config = dict(
    norm='layernorm',
    qk_norm=False,
    bias='none',
    init='normal',
    init_std_up=0.0312,
    schedule='wsd',
    doc_mask=True,
)
Each number is 500 + 25 x the weight over its row's rms, rounded and kept within 0 to 999. Layers, rows and columns count from 0. Numbers have three digits each. The size before them is the row's rms in percent of the matrix's.

# down: layer 2 MLP down (transposed), 896x224, rms 0.0963, rows 234-293, columns 0-111
# up: layer 2 MLP up, 896x224, rms 0.11, rows 235-294, columns 0-111
down234 103:532517540496521513539463525514480502519530519460485494485486484435459462507501503548508484485483472494514481492556488525474497501512457477541511500533495469491510445502516516498546533562520507486502528437540551509528503514512535474447462495487511480489507500470473518535504508516526488464513513465519463523531494486523484445466495486520
up235 100:505495483482543496528442496500467484513480489520499495510459527522510494474519490500493486509542524465518502488454508510495526500483514492487496498532549506504487471496559487454497531513495504488488526531495490462514520501547515485507532472528500522494506495525523498524523495502465494523503530510536517520534516482513517489511513481536
down235 103:510483511520542436478468519445502495480475507476495460518520473483556503514509485472522527506458558465474479491496538495489475514452540478504487460491493476507493497513523495492469545500484475473510472475441525461519464466481513489504542522527500510460512482497477514514508483504502488510467537482530506479520474492510505466497482472478
up236 109:504514498509520488527463532484538522518508497479500519461507473524511527508492491532476488488512524496478495494464497527514499488527520524503461524496511473506503501496549513460474485518512519530531510472481505472447486508539548474466528480466531511515510476465523441483510483539489530507471504517473509496442488540486502515473544494508
down236 104:524492510514528519494490512510519537515499494494505502524470503480511503481494542521527552491525541536496472465533526516467495557479474505563493522545496541523478475499508488525503500486491437485465477506517518522478472515467484489502517511468472479517520507487488461480529534468486574509499489517466474496509487525474485485501504458497
up237 086:516534503474504536514482536500510499521496524463500487507461533538477512536513529520534509473499491539514499456511517502457552486501517535527503508472541484483491484481473524502505505539530512515482479496539490530533509530546450539434498522520481500503505492536483509514471532494467477468475504497549502477510490504478483496493515513564
down237 093:498446513476491476507489523502534449447530514541468523465516441479488501475479506476560450522499525524494480510464530463516472501477498502451510448487479521513508447533521526496511506464491477497520494490494482421525461493550485475491508509513478502463516483502513487510464512490476525506519514509457473464505476521536517501477502508497
up238 096:523552547484483486467493495506496534508525472500509537489520490506513477509567494502470507436531522486511543493469516488474487502533485494521476489475512541517500498506525505556539500500507502520498472510553532502535476485489534520453517497496536517514500541479498505523541508497488514541483536511488498547529470528495487536483512523478
down238 102:521484495501518505506530464505506532441476514547468519470531513508516498478488482497523482475501509522503552514479499501522490501504557481440547491506489544499456511518521480509483545469494471561497499510506499500473522487511514453516472521469538494528497484496515489511489522511511469522484506498485494524486508526534432478533500504481
up239 100:492495497516502572516491465527497472542502498460511458549531484477491481456540532502544504501535516498509495500495491494492500496521502470507494458540518473483448498491529488542491492503489469464520523525476442465524480511518498511507472528485506495494526528513460500503489498498528492456540528479535525487529536469491521490497493504527
down239 104:508489519505523496511514457439549510507525550572474481546492489514523479499492488469515459514456509510504502474502524486504489507486495521492553459526495518528473481500498453502518490515477508487512509534496536548480515514465476527497486469499479470487467493521527495460487493481499552490479524518425515495454488473471489537503512485485
up240 098:472462463491463531487498544495500576501504515488520495455544496538483491526491489530513489516525459492487480455506525513503506499483493537477472480525483484484532544453450509491487486481469496437546508524468467496452525468505518487465513525484501498482547489534535546494457495495501484535464472513487501533498532499502489560470507463532
down240 099:492488494471479482518503483470518486503517446444509491510443501485500505472525531509469497481522540514467508534484515550525490531534529495474455477460456465573472487508509558517508509518505465478477486525486534516524512468515475519527492476461508478518498505530503483471506517487491485503546530510493509455522477487485496516490460529479
up241 102:517531519498516519482474472525519507506487510487545481531461506513533494515467490494455488491552555507488529491523506493544492512475530504479491525550514512462506499493534449523459538470495479493483492525480524511519469439489524482512509506494489534559517532497470497474535517532522499501475571516481525493533498517523506505509502456518
down241 099:513527539527490470492519481498493442541499476514530464544515488502543499477504522503486493456509509451520450475527475514493483559458474474535509497506492490543528502498523528484490505499464504536486513459519503461538495481492511529510493459471507518462488503534500512505453488576450470520501550502474502485491517443492510534470478506492
up242 098:482461561474490508515516511481499492502459506486478492463533497486477474510475552502512507467515546434463508532517488498524522524478494488495530476496487456515469511545463533490492527509475488447504541500508499506500447512487494530509522461488487530494480506506518502513540491489490519560499547463505509505493508479522491508487500538510
down242 097:449539496509480528496492485510476486491449510486526521491492491540479525527495487479511503480501539500514473459480476488491541467525506490468476468505492497480515485469531531506498485481503458492500453495429470490470506523519500490517505447449506520503547522470498495538483520471538481501450508525517513515554484514539520480497494527505
up243 101:502498445482525483489514515481479484516505491525476481490493524526526512552488487507492484511509496503530535501498482492520538494490492500483472526453495520507499490526503521447462485487484537481496553487534526524504456513497473498516583508526494473475491514531485519519493464512514502496461517523514485482476526496524523485528512481492
down243 094:522519519501489524479489497496540548476533528522508512520496509459473505451493522491518528527527479498429525470497495488495505520543530465528530499514514491488500452477471491515506506498523499523516533477439502500467512497507501489507470489493486516479513484448546517455502485553457497494498532510511508536504513484483486547493449513522
up244 103:504531520509494511494483487509510486507503505506534480512538463517488499545509506507510493523519515505500491483494503499507480521506512525536475529523502550508520497519478453535452516524491489523531538507518498489516537509537467500482544528476453481512482548495508443542546521467536480485565497544485479511504535491488461495491514527476
down244 107:495492488467493460488502470511499446514516473493486502510512502500443494485499518509533497487490500490479472529503486475519526502490484496464473478541507482511529499529540532511486491491462508481529486495479529526565479488510469505471521527529510512494502517484499530486505494496513518533466473505495484552459513448522510547506491489511
up245 098:537502481519499487457535538510493475534496542531512523491447499528472489494503555482497485490518485506504489522527496471502534500481540514514480514492492590540495491498494475495481518477467453546511545490505521532492505510498489484459525492529513478508528455537518481489505478460470520534503479516500500481503486521506503534503546505520
down245 096:525494546479507482479507483470495512467467467522458504523497507496499448498468478484520505523487469479497497518492519522498406490461560519481514519501449498449501500529497476503484537510532504495449454506536518504475507500508502492504520486481502519516533510492506467525513484492500487495461483496512469490518519472525525477489489503492
up246 099:478480488482541547523488527460517510497473485498486560470456535494471483514528515515560498518508492501527535507491489466455558529496503530510479442496510554502492502462493553515487501493484511493533546477506539472511522422467500490497467533476511470502526504502523473493513475527521483494497554520492534520491494512460478487493539526477
down246 102:483504483554542500466501511493463470545503490498485515474508527447495486461525512485464541419514470508500511481541518514475461499491516504481502454458537485511500500511518515511484496503516505491477517486492550567528507497481538459509484525474510483524522492505566524501525486493490491542464535538498517523533479482514519474493495517501
up247 099:488511509505499488516544527503442530516483518495506496491454508494478471515529476480492489493462480501442521489502531516475485494542566479489516479519471460474535508504502500489492542535511523516519505508503548496508514489487497524518489488481505547466461509548527479491514524512478521507504530519505464540497528472488514560440515483494
down247 094:475485468508504479508444512510468515497524472504502573512498509504507523488507490502481452503526504473522487499503500486551515482512489539489510491504522489499478485501479496466513508488556546517484471537514491536529530536493499484517489478512530498519514486513513492524529484509476490468513434490499491513497478491543519448518455479528
up248 094:488513474473474528458515523513467547519518518513569490482518487473502469504471524563458507515536495533500462493521504521477513513478531483511498553503500486547513509501499489487529517463506530502503469462484535493522494511484516499510520485519482532538452506478449508522518483475487483464458529484470533492551521478478523503471486488488
down248 098:499529511505478472488500487519510501503495503564506498464470496507517519508475477489507504465498502459452518472477472533489481448483489506473500511500529507496485479499519494499497479531465497458478500529534491492535527480524501426516512498481532508512483496492509506511486510538485527493538491536526488515527442510502492501522536528488
up249 097:516471507522513462472498514503488493502520499489498487518546533467516504510512494565498498504527520493476447532479503511502517441511532544491494459522484517481458517456508532465537493500499492539451537512513473473501518531490519496489507471496508489506503526494483500504536483514555478457520497512474484549525472478443508490524521558477
down249 098:539501480496490501523506520484499511507467462469534467502528482518471513485491480449519530536468502531533508456519499512507464508515471484478502472532491478491520518503538502476485448523501489445546521477519484508467496455517502497504508483544511504492511483463524550471479490500482534478467510514511527506466528520518535481462482507557
up250 098:535478512503506505503465536432479476497515525496516492507498476461472510544467501509537507474536522523480478495511542512531500526506516470490501460485523522501541506487489468475520551535502499543533494468517484508483502515521499518482504457496483522500503524543532524544505452510506534507494497468525523483461499494458485501496474534497
down250 106:504469520509490463495499496493513506511488519505526472503459484460525519493478485535512519485438502515511529552538539486517525456493468526474479527503503526512499523507459545458570496493526516474497466492493464508504534521487543496535529538545491418511511496502490529515456520487456473480477516509553469499517499485473508474491519483544
up251 098:509481531486529530484503534492501495549543523516442508514536546494512484525503494496510527510534563523504498506530478520506484474494496511495472485479516511447533530491496521495506471501516482519539445498497526551514518517510497484486477494495472467473567518506507531502505513483487545569523498508525505446528493523518528458516545593488
down251 095:539522449475513487473520521495512508454474517503525492512476457502508508533537469465515553478476534536507518536490530491496507491520476480517498457524464504499481440487548479495474522507471530450491460480484486498518550516490560454551506499471525539475494494525519499501455508533522509471494455503441506507512496484538511536509476540514
up252 109:496485488503433489490508486502515551511502518483522483456499509475497527456474529475451500496538527466535480508528529508534501454476487544538476495494523505489491516502510500501461468470498515491471506441532514484493498493498543504501517516516498528535523512517466482498517536510502506495494499502507517519528533495560488497522447500534
down252 096:474531454515547493523497497503468490472505504503485520498462501515478482509497497523484447491470551549505535509499479475489453557525503467473499467507475485504502468494539491485536483483519518512522485549481504494543499478480467479523477529474521513483495525493526467505478469488465520508527513491458489511539469504485534495485558490436
up253 102:470524494493511512525475442487501534511494516499507460465551523484498528516547485496473483496514480505515500522464507467452514480504492497533511529489511495526493515478478505556487486524487514532518533490494517429549482445464500498469485495474516507538517482520500514474511469493490499497547497494495462505499518505482496453513478531510
down253 103:489482498504502486536498518522471499533480523487478501524474461510518493516517517502457515511567506481517471495483503486492464504506502502455528504485487463504478522495535508469498502529465501537497481537506515484529499516459478490517572546482532519469475472504477502515502500509508476530508507471516463514532497522508514489542497518517
up254 107:503507501505500491472501488509509477474510479528492462462507550526489537487466493488542507488412500476437532468513511515492491489515477505517470529501525499536510460472503562500507522513472469472524515495502529489492442504523548517492514544508518459481527500500500477501490466473445468522528507498501495495483471475474516474468511506533
down254 099:468473483531485503534528525457519503520486513501492521504496466497520509437536523489491484488477528512535485504495488526517524470510508535539488502519471466501492515480474512481450522527469512481461528528475485524518483471532513487486506480548507471515485533485462491532529486472471512547508533465526518509520469500542513498498514512525
up255 105:478448541502468507525518530495512546531511491557527495500480537522508516470490476462471536476532505529469529510537533494457474465493490496532526509476506507494481489469465507539538534499522489506530456473462467491496509495523483485509496524525487524503535527505489501492476511538509510535509514492532489487501496468482508518493513515482
down255 102:464485494503506468510457504489525465545506519451536521497474503477484492557480508491434539517507457490502499513522494478479497484513484488427489494500520482488484489545524463503528510481507481499520507519522485498504502496549558506506484468521478469495456481471505474512501516507530510512523541514481477458502504488503474502491538453471
up256 099:493485494417458463499515551481523486515479507456520464494445499518506501516480537509531496470548481501475497534457542533504475489489504493544490524498499490432487485483448468488508501515492469482520535566475476533505504537462542508506475533499501506486514510509537461492500490503473474500488455547524488499516494515484479493533518486518
down256 093:466527521559528515473501492511490482481509472537482517501517502475545513501510457479490514486514528496513470501511539497482507497509510493464513464543509550511464494475497485486509494431510459480523478475520535483458453488518511480493501517496512504468506498493462504517529483499523505542543559472527452543479510516486493471481461522504
up257 091:491523469486472502502494472528486507544473508516443528539515533514476461546506502495506525511509505502536498529522509472486452501498473455518493504483465535499464460487499576504501545471528497511461538483509479481502482531512494523500502528512520448476528507485462482474509508458502543528530518499487485492468530484507503487511473486481
down257 096:534506534514524512541492507533529492538525450532490475538520498467460494490507512503472489518548505495520503474486498548490504492467474484478487486515553552450526501530466498451523482471512536513466526528535527481512488454505491477495529514492479504468493489451525515484525493482514507494501480549475511496504473502420546492512565509485
up258 087:505549460484511479506527555512512482521467513489501487515467537532521513499538511509468457467492516434524485510498519540501504484502482510500506485529486506492509498497550527542471536536510519496473511494438508462527496505501501482521517511435511508478551505507531438518523483531495522461466515518495479514538495509543458538516477495502
down258 090:498504520501507479510527532469498488525508477510494520542507496492466509531512465496489524502501501557525499512476489462505479496457484509458468488505498513480466526475512504487462533555528511521479533548536457507510452521508510481490484512475525484478513488508487488504522470423530466499471498555534471499551488502516463475477499499584
up259 097:471502486510507519509483539475473497462491505492475482487474501551504492525462486539517477514524514502487521469484474489517474537513542502499473445517536473502484501528516496512477494499469517498466530480494477537497517497538523501495505553498473463518492579537513511467501519494508516537527519464509485503490496492491476506534518502521
down259 094:467509500527528462504490487513477532526531482556509518512521493510527467497533525468512465508504488467514490458506458510453515495486511504517474510473494508525490493477520513500471493459508510483489476516504512539530487500494529485527516518529478537514468501482530481538529480476502475504486450483488475515514526496452481518526467503497
up260 095:425546515496484491497459453501504522493487465514506440508526500441475494501491487481495515466493488540515488505526508499469507532491469493538476515532510526536519538535488511487500487527515488509529497473531501472511503477496484505527511482508490492502504519475521459559470493499505471531466497492511473541505491498480458478526510570520
down260 084:575445523492502518532520473532510470504516483489458550470495482547474518493513492481507466500542516490536492489521493500516471508489496522487483472455470480496485516521501480534528471454480499529468514528487491537496495470502523515480506534525490479509488440457533496485561525520480497500522492479474486469461462493454493536494466515491
up261 095:515516485514487514493470534514513457498473515494511490506501516545535476481481474483494463480526524471485464485499476467498509448522507529519511479505489523439529499446523532515491492470488509491497459506503520519511490499493533516486519519544442518511502491520486448512519509484515488559518503516499501490490443467498478438540502489525
down261 097:473502439452517512474509542498475500490517508517519496536487432486470555500523477493486501466543551546549484527472489471480538486526495503481529495490489505527539508478457500461491501495521490479491495490476560514499497478456525488523471503542481521502513520448522495493489559493519496500489508503536499477546499489471502493522534515478
up262 113:537502506486479534517515524533463475517527485504503487508515509496501521457514492508526524525508496506518461496491477520449510534507459490430503515491510483468500514517486519500500490516509506504538494519540526531483474522464505498468548502503489483502431443507488483526516456514494507494489500513479512467535451455493520540491516516536
down262 113:533499472553516489491487511473483483517432476447433512548512508472528537485502493521520465489494467513491504518500476506511510492524494468534442478502486494477459456464533512511473502500498497496523482524523491522500510511500500498488536547502546487569498478516504495516512499479503477511539500489525504439475526506505500457481497543488
up263 105:520480539529509504514555501536485490471522554540498514506520501504525493507511525496534494499533503487518482492526478515513475462485520485521474457493481508511455486477486546506491516477478524486490455522528512443485513460488501499473543510483494523509463482450478464536484489482420518525479466473488501508490538480538479468499504515489
down263 096:505489519480495536480483524490495506530498458516513475493457494496443469518468511477464481502483504542491509509457531469538526545438459496536553453498485452506539471474536480496508502506505475519520532509468487525479490459504518462497497453505491488522516512507568525518459540476533552522528541497493571504498485471489471501504444488446
up264 102:512547504444473503496532506488482508467460497516487504535472518495505542521467515463499551524478498443512539528525520497500508470479499506495433535481510502532524475514476504537541500553523482554513472487523490494535501477510456505508523483469519503506465495498488494465501470487493499537531496502455524507513533499503511469487492519516
down264 097:546504539561499486513549471475509490496494513506471480497497539482511495496524503508486463501480475506517423521515516493509451541466547489532487531507505479519485510468505515495482501429500505466503473509499529509431516475512523490503461520512472463488469491496523485499494530508503484518485526489525492448490495500496522502498483505455
up265 096:453528506500464495500554469496494515486509466504469491491511527514484465512492534510563498496483492503481486511462525471457525479527553530488499495505524501468484473510497478498512555491510476515496490532503528490491508510504472542499513542473487542502499511503523469531487494516484504527514526529502512520530543517485462503484523534523
down265 091:485512521496508502458500484451523519466504487498493452474480531499517471481538501518487522522520463502480486518548498497519418476510504515502494485516495484489545505467494501570481483488484487509526526534455507475554550509497523488517483497505505560504514510502536512509502525495544510494486514510453503481474477454513511478524507505488
up266 099:536481501490460457498518466507460524516500561524471478506472524472524500541536514525466544513460531522542470506507533519521508489478538497496523512563521514506537507505513515545503444555531488525487517451506525512508491480480556479468440485489437493504501509501497467471468524531502517531496515471529481483531530493501466537502505456533
down266 101:493459535491495541522456503520496497488511498494499512493510539538498526457529522531512482545523468435477500522484483527536466475474491495549477492487526521526496511514524535495537525450521470510513472440513523499493526547485476561460514471507500538502568487492518497487454489527500498488535499477501511521505436501497475491487491467504
up267 103:501495492519495530511539474511490516516489461508459497483492484505494494504491499454494522477545496499530520477484502537481503483484490494488524466531508468458512459477503536492463503507469551547509521477513549493440490460500509482500511479498505487486508525484428476514499536511549486520493473503484531465480519508495523473468520475529
down267 110:515480473503479575530493557506470504487482491486455495477489462466508483490491484520515473475512503461490504466489518520515481520468523525479497569475493522460499501452472442488505500444525524479506475487567478516479480505490462490499495553507483487464531486474493490532523502489521523504504496519483460478445506509551506533481511466539
up268 104:522496541506518491481494482490472479476495456495516490495498449495544451553515479499486522551496489549476504571511515514503515485487501522495473522537505545512513441477467476533551467478545475486486528543532460463522493492515497474515525485529520479501492499576534504497513526525529528537475466484509457547532478485549519527501504520499
down268 104:470483448473474497497484496478502473503495516485510497482498456537478505521479507536523512530481518457501496510499487500500485532474448512508477530495473528497482499458495482528496498525474501474484508491514524480512571498458581482507472508501454493482513504527498526518497528498514550534517450481450488494503502455505448522487497445472
up269 105:498542469510512508465529513550487496491530494519502492484464475525514474518547470509482432484458531461536495476497496495470460459512501483488508493512471552513489484508508482565499534541488520492464481511500523519514443496531486533497506517519490490496533555530530456503501532536526519532538508492525507431495501511515466489494523559517
down269 106:552507515467528497505509530540500498502504572494481478505503497495487508539507522464479481496493493451506505465511506540540516510511496473526506519460520514503476545537490558509505543442494541499470481522440498485525474530517472494484469482480494472498520503538519487507515497513532522491547518482520520455514519488459539467492490514507
up270 097:512535515476551511502509490507475518470482505500489465533486489503480465492495470521497487538509479479514509472497520443539507508489501537507468506515504538525523473536510511498563511551513500497514522487515483493516478508554499528489509529532511484499495494525520506488509520519557512530515516517526493498547524471526479561491486495498
down270 094:477468504524510506483516495477532506467506467501509457506499528476533489511517539442498513539457498501466504494502524501462493486512514493535496480478516500538539471495499488430516494515475462468521536497467527476453519505470509491453484518494522469470507530467526543491459498514503484473485478517478511532560465482527468489480568492524
up271 096:477490476485489488465469491466511538524533482537534523495527478499517467487510521556475470482498440462538508456489494503491480480473475490514473488511469531516513522517535521460511505487463514548517521457505508503492507488492477470516478506481492506477463494506516497519501533484517493493480488488505545535540468469522466515500525502509
down271 095:500464475494471485487475474485527509495481510494508470543524522518497520506501505484549529525479504524459516480504480487522521520515523469466493504553518507499547462525470515510475504479497500499446519471509499517477503529511477481557528514505477543482509473520429434507490527474503503523467502513536498568510534485469497516462498518468
up272 103:496572518527513505473478513519461539497516542506459483496523539463505509516526476530503503509521456496521483477518490535502495501473498513512500486477545523504471503467556484491532480512526493504516499545499477493511530478543485461448528529460479479538525464499522537476531462497492551542517538520472490490506531525498466514492497530480
down272 106:527513483536505495498513483532470495527520539535512501540508470517500514507460477469514529519489496514459569521496498485460538460506476522460479525479448473515508506503519476510505516506495528485499474458529513489513522513525517469493501524491504493507529475500506525499496456479535515495521525514515459533520485490471475489497505487514
up273 103:464491521480508474486503512519490488489493510493497502454484530441477509490462472517471491517514469513468521555452486511492494485513502523484498503500516463481533469484511515503505426461486510490485461459506513524519494527526522455458511494499493487457522540517537476501505504518462528483516485502471442507511499484506504552474482531477
down273 095:542526468514493490546505483498496473498456480492532530498507505558490492544538487541445496485516520487462460511484500483533482511480496489506456529562483506501513519515469512475481455506493542478495511520501477496512524429534493533513486503508541457513512549483471489481495521524552524493485500543511485529514482503543479485488524490502
up274 101:521530455478498486446472467513518527475495513523488491527515512483509497491517501529483515527490491473461501541507477517516535518491495458484528500489500503484457503472494521523526493512502513507514487468503444533484502513490472499503526442511480517480458544535530513572490512521505511520500540496519497512541464463479473496485521478481
down274 102:517499513516504494511517506476483508536505500484509506492493515478519483512484510466544477479478510510482491488558522470495539525506504465534529453467513482569497518509529508507438522450495517499466539473490493512499504506493533470499491490517499440496445536516456477458501482479473519506501486496520517462524494500532502502526457504478
up275 101:501465528519455491459481511481485501497479538508525456472478449499485502508472493512521474521522500503510519519513502555524556506521492534507460507530463517489547525501464503547530493487494527496499515511502460509481546506441522516466481535499470486473461456521496509503463499499518472499477470533503487480542495518494503515484481508537
down275 098:502484500492479493517511486480496443488504522484482539506493504492550515498518514480446581469501528534542446495463484494504487520471494464516434515526521514472486475494488509468507524489485505499513492518515514473444456477524484533485522489516523490486523500530502464494473473516485476479533523472475494509495500504482525517462560504468
up276 101:497500516511503520529454540487548473513513476470489473481512536509501499515530544488531457464514496477493469464510512525484495459497470517528456501490515523455470506497552493529483499543494495510510525520551507480512482471525513527504517510493459495496493499505530459510462496472499535483503506486459503521509534468475555518517493513536
down276 094:514517488524501499527525491475512508494467479488447489532484483494477492539490477515501484519511496518541549474514474501458473535514493500509478500544492510534482491506475443484522493496499466525510543524470488464479516518465449503486464468497457516467461499469505492461506509467521548497495499462507517506481538531505481488486507516515
up277 105:519491463458532509509454524507534530502501517463492505514529508553462512493464503465479560510551477502512470506500519502530504467499476459489542487538533527493499520512519451516503499491474505500514500520483513488467510533482494543466466484483496510540492519518556461470490510482533496475480497472515492478517556482414470508490518495515
down277 098:486463511476469556496521487533521507480556471501464540493504498487498495517531539523515480505493482495449527466519500479463498537529503513510516511501429504477502519459499496515508482521493501522524500510544502458475473507481489476499498501506491482525547441460491523511517497479480559517506523483467528485461466493511479532510493563490
up278 106:478531505467466517460444502537484494518547474511530518500490536479473515488461507507525510545536543506492499459494513500486487504473515496503544487510466500518453504507495491476540508490501495464526528521513478518470472496538496460526483473490481499509460520518541486531470533497512491502504528503494500517444490516509456518496496534489
down278 102:459483479511474528535520479492471486546514509504488492488507470482493515528510482504485508545497521499537557469530503500511540518475444495496497498472523488506547555486510505458551485510483521464497466512527498492536487488483506505494493483526525507444490491517534502528522466480527490534547496507488514446504474514500516521508498499535
up279 090:489500483536458490500492467519521473534499532533494484506519485519460517480509517510516493492506507485524489465522539523509480508536533505524507482520531469487523512464492453517491526492531496519501460505518504479531508464516496541511499472476529483522471486495555505472482429522525457495558480483490521465569516491482503526464517539481
down279 091:518498529482522447493442516535475457459498479506517532494492563483539491516477538496503490490457493514491527487480536498529492469497502502548477525489545504500494545544485498531470443493491495475465538525485528510482551483549504484456482500523523513481517527483510522542498485525495482491460513485520505502481577488498476497489522505533
up280 092:538487511470558452491502498515523519540478534492503516461495485495503519501481497486509471456478517494507431517454501509492487527527473507494522559514494504467524508465465472504505480518506546493454516513486501539503493552488507489516495506468496489522510514529506461479513515515480523536532464483471520466477490505507515470466509494479
down280 098:488498472488476527503517510508455507530487516531525484471518490525515537466495514545524506480473498467474475481485503480513488491493496507430540518493485493526492506506486499487501468533549506489550483517513502495506518583489488483505543500494492505514536525507468490496506498475517481484471468546536446548472512487526458545476508463543
up281 103:534493505498534467535522507527501484537477495485493494515467515493502449530491518500514499466479485509526494493536457458470477494543490485477489495499457515481510485540443533531501476452494504483460512517517471504477470509529573531485509484506457559501475533490470501461503458498504538488503501519523473473443524513515502517493557510581
down281 114:474529480496489491519486527513507496526510482483496497505504493485543505528470515486522466508528478527519473570504500489476508479511450457456480484506512495456500497507468494516516494517503445491508525537488481499535502502485518448481514530479459500444523505510467476514506516531496544563496515491496486509500531498493494482502530491495
up282 099:511553470485561484481502487511495533506478520496449508470473529502468487522504516488516517501525500513478466505524507496486469471477469433559502474499523494522497499506544514514487520512528493486542495483539504523516524527516499496492541552469462494461530510550552457486481515517554493547501503475481498477514475469539524483531502549494
down282 105:462557442515498505479521521517512546508538480507478531500491433493533488508512502505528493464497472497510495541470485498491470439469489478540525466462501483468491486473467501440515521546502502549539474483449520550515520539472505500446447532498500517542496491519496519462519485465543505498477514517478486493510501478476521494508516465460
up283 101:453505548499491527471445481502487491497478500483532486455490473496504527523480508512534476517534519493483470558547496520532486532479480466514495517514496520501496502507432494563520506484445467469529493509483447453518512485432517475495506546480480499514485449530467510522461477461508480510516460465404501522511518528510511497489512497478
down283 097:531516485517527474539532493469496511482464519464484533550493510511543475480485495500495538556510503502528482491524473442487513493513533535548493553520469454513517478486526501494473533491521505533497514492524496465503471481471479472495500483457546522486531527542546500569493532489467548481549499518518485495480507503458520480517459519484
up284 096:509497489495488490526517519480517488496549543502485503484501562538548500536473500464499483488549479563497511533463533507466512537443538527491507473505516510494500511511485525520482491458504485480487539509486519480507524476524481537493490529472489535501481454498474447496537465532513496480447511472521480522517512452498514494465520485482
down284 091:541511500509536531487512489474508511523482524473488498538510510534522500520513530448482476483494472506466503480504498426476508524555517485469501479519500568462509505537530492475536436520534533479464478536520468500471502536528515494492487500481482485504535506508505490492525511500453494502511499518532479517490546524472485485475493449477
up285 099:518444512487495517541526506513519485518521530451479523488542491514469485501459471516514536477502500523499454485510484503527527490462532494512530546534493513503514528481502493471494501520470496481522505545446463485459521485533496489487491491467474516503467485511556472493523454496515482509492523476511490503523524525528511480488515500513
down285 101:486487488504498536508497464516460520502461498483497469479462502530502490480515511496516490525481502483544512531511511489467469497495462446445503502532541459453514498523534558493513504463468465475485496512579527486496514519518526522515490512525515482476492507457525511511451497482506525481492466509496492511560484459482470511502495498474
up286 097:504548533504519504476512476523513510456454488557501537514488478548545504547477521505522524509484514493479503514480523477447515517523523470499508525521512543513496517470522514477472479529470468447478528517486486481538464486486467466450495512517482528490480540488491522521510528495559502500506481496508460511466543521531445486509470514499
down286 103:544509433516510502480514485507508491439474442506515503446478477496529476512507481508467527539456477516465529481491518486511519505514543512469555528449564479529466482505466493498488496495483508488487531511471516495532496483487475459504510517512520502518477494491462489502542495516519526474510507531466485502495528474465512483496510480507
up287 102:480479501498463462530468496498493491486450473509493498443535491474514490469521517452471543505505518495465512525503488543516463497492539478476543507479476504470575494511468462526506511559494521509507489491553486520516526547500502483472504511505495509501513476488516474496505506528503494492509494501474499504551451522539479484550454534510
down287 102:498487545500510499539472483497461531511546472521472540509539474470498500475477507548486508460569478523519480492531488452479497506524464516516475502486508503534476502463468481513521517502487515451504499536534502482522515451527526521475506510495493456491507514526460484483482532480450491519445491516501489505460517512507516519529505549463
up288 090:505498472487483528479510469526508516483472472506463487519487515481491487501519510491487519560505513526541531483464530506499516502498501491509479441474536501479485522507522498474475489521500502467528485437540491508465492522458464506521528533522490440490561498537535482540470498473499542496470514527518512460485481492491481500501537509489
down288 095:492556510464491515508531462489508461494502521524501505486483489461465512540524471508486490471473524476452503511517475489471537514533504517557497528528558523507507502492485500520504448467543545472509520507467487481525505506488485475524471497507492518553497511533471467446496543573475484521533541461490476463536484493502522492477461507528
up289 095:529471518469478506501475541501495512487493473475490470499559463543520522475485520487461507441510477496529521515528481470485497502544522469514541488557493459517496447476488511505535496482511492497469528474494517491524492496495513489489536507485457493460520501520518489524497453533504470431527502467499524531548429510489527501476498479511
down289 100:514495535504508498467485486491515519518516480547510498502466547517508502456535469483494533549520502545432468473507486481457540512543460519516492520496477500462499532491525467535460505537503505523493517456524523496523551471489485510512497464514484504470546517515495506535536516519531521505491442494509480516488515548531516535502499523515
up290 098:519516491481486516513518477521553502506462508498534522510534466526527484493525462550544505527504491459492500485522479489467558512494471502463474485505471466486531498472517533516495508530509490487488503513502511520472499495481470483468523519478476489490546502500515483476488527488455515476502494533492512488503512505508469530541531488503
down290 098:518484526511487490510491484476518463514525486448491486494521493554452531495473528495528506479474503501477526466496507514501518509501489516535466487504515522514534482514445466495517477554501529492522528524477512508520466525528514524516504474490540545503466538499476511479507479483496506492515500474505500464486490532484506513507510492403
up291 091:534476471484546506504519489472485478489484517533541515516487484534534494449479509482515467430486494559531449472543469493518473504513548507468476468529527494511504449501520477499490516455468490441519512489507509511487455528515483515487501523516513487463514520496528503470493494458475501500541495507525536492496523499501435530513499491517
down291 093:533529480523534450501520511501477488508474510460472474528505517508527487505487469540478491466541490493517497532510498493531482480502492521504540483529541530467480524482490482532521495522485505542504504499477490500478480498526495498486499519474482484477454488510490490520479501491493459475465474542480486483496484515499512523467545520508
up292 090:510506497472466507466489536514504500498473469503505477526465529485519491509523464505518461514500463515489491473502548518533496505488503480531487496502533498506494467494512574503459467485511503506487486529565505474502502515529514455489536468465498538493485499508554454515480494486490532465499461548476529507456503531484488520475532493515
down292 097:501464459469493473522480558511490520529433451535498517514507470493537530489473501510506499498490510518511484495494550488516502500474439510469511517506483477515507470484459541498454520514529461464492521553521536495515463516494494527523541487495516504483464498514432489545514511472494484490494481478484510476471474501499484562467482507510
up293 105:486520515491491511486441522487534423536486471463523516481498509498537493520491507498478481479491492507510479460473508495496487496540518525502508454530523496462498483499536481507500534501507553531490476499481459488572523498491513539501523452469501538509496507527465556451506465500497483512486498521535491492506473513525493540480486526491
down293 104:515470500499486490503485459512509517504491512467500522531527490523478524496475488484522520511490497480474507529473517440535471480472482474518505501489464458553514475509486458546474474540511500486415487461518533476493499489556490489492528509500520517487534503494494461500499510494498524483487494490466507524483469491477478471507534491502
up294 103:510451513447540451486509488527497508502531510503497510515469496490537473563487494498484486518511478516480445488538525513501500504531508499528486520488564504460492546497531495506470508469525482525509506494474498528526522475502501473539501491536472506437498504518461500509492469513521474489506503546502489494497534494544538530473496505514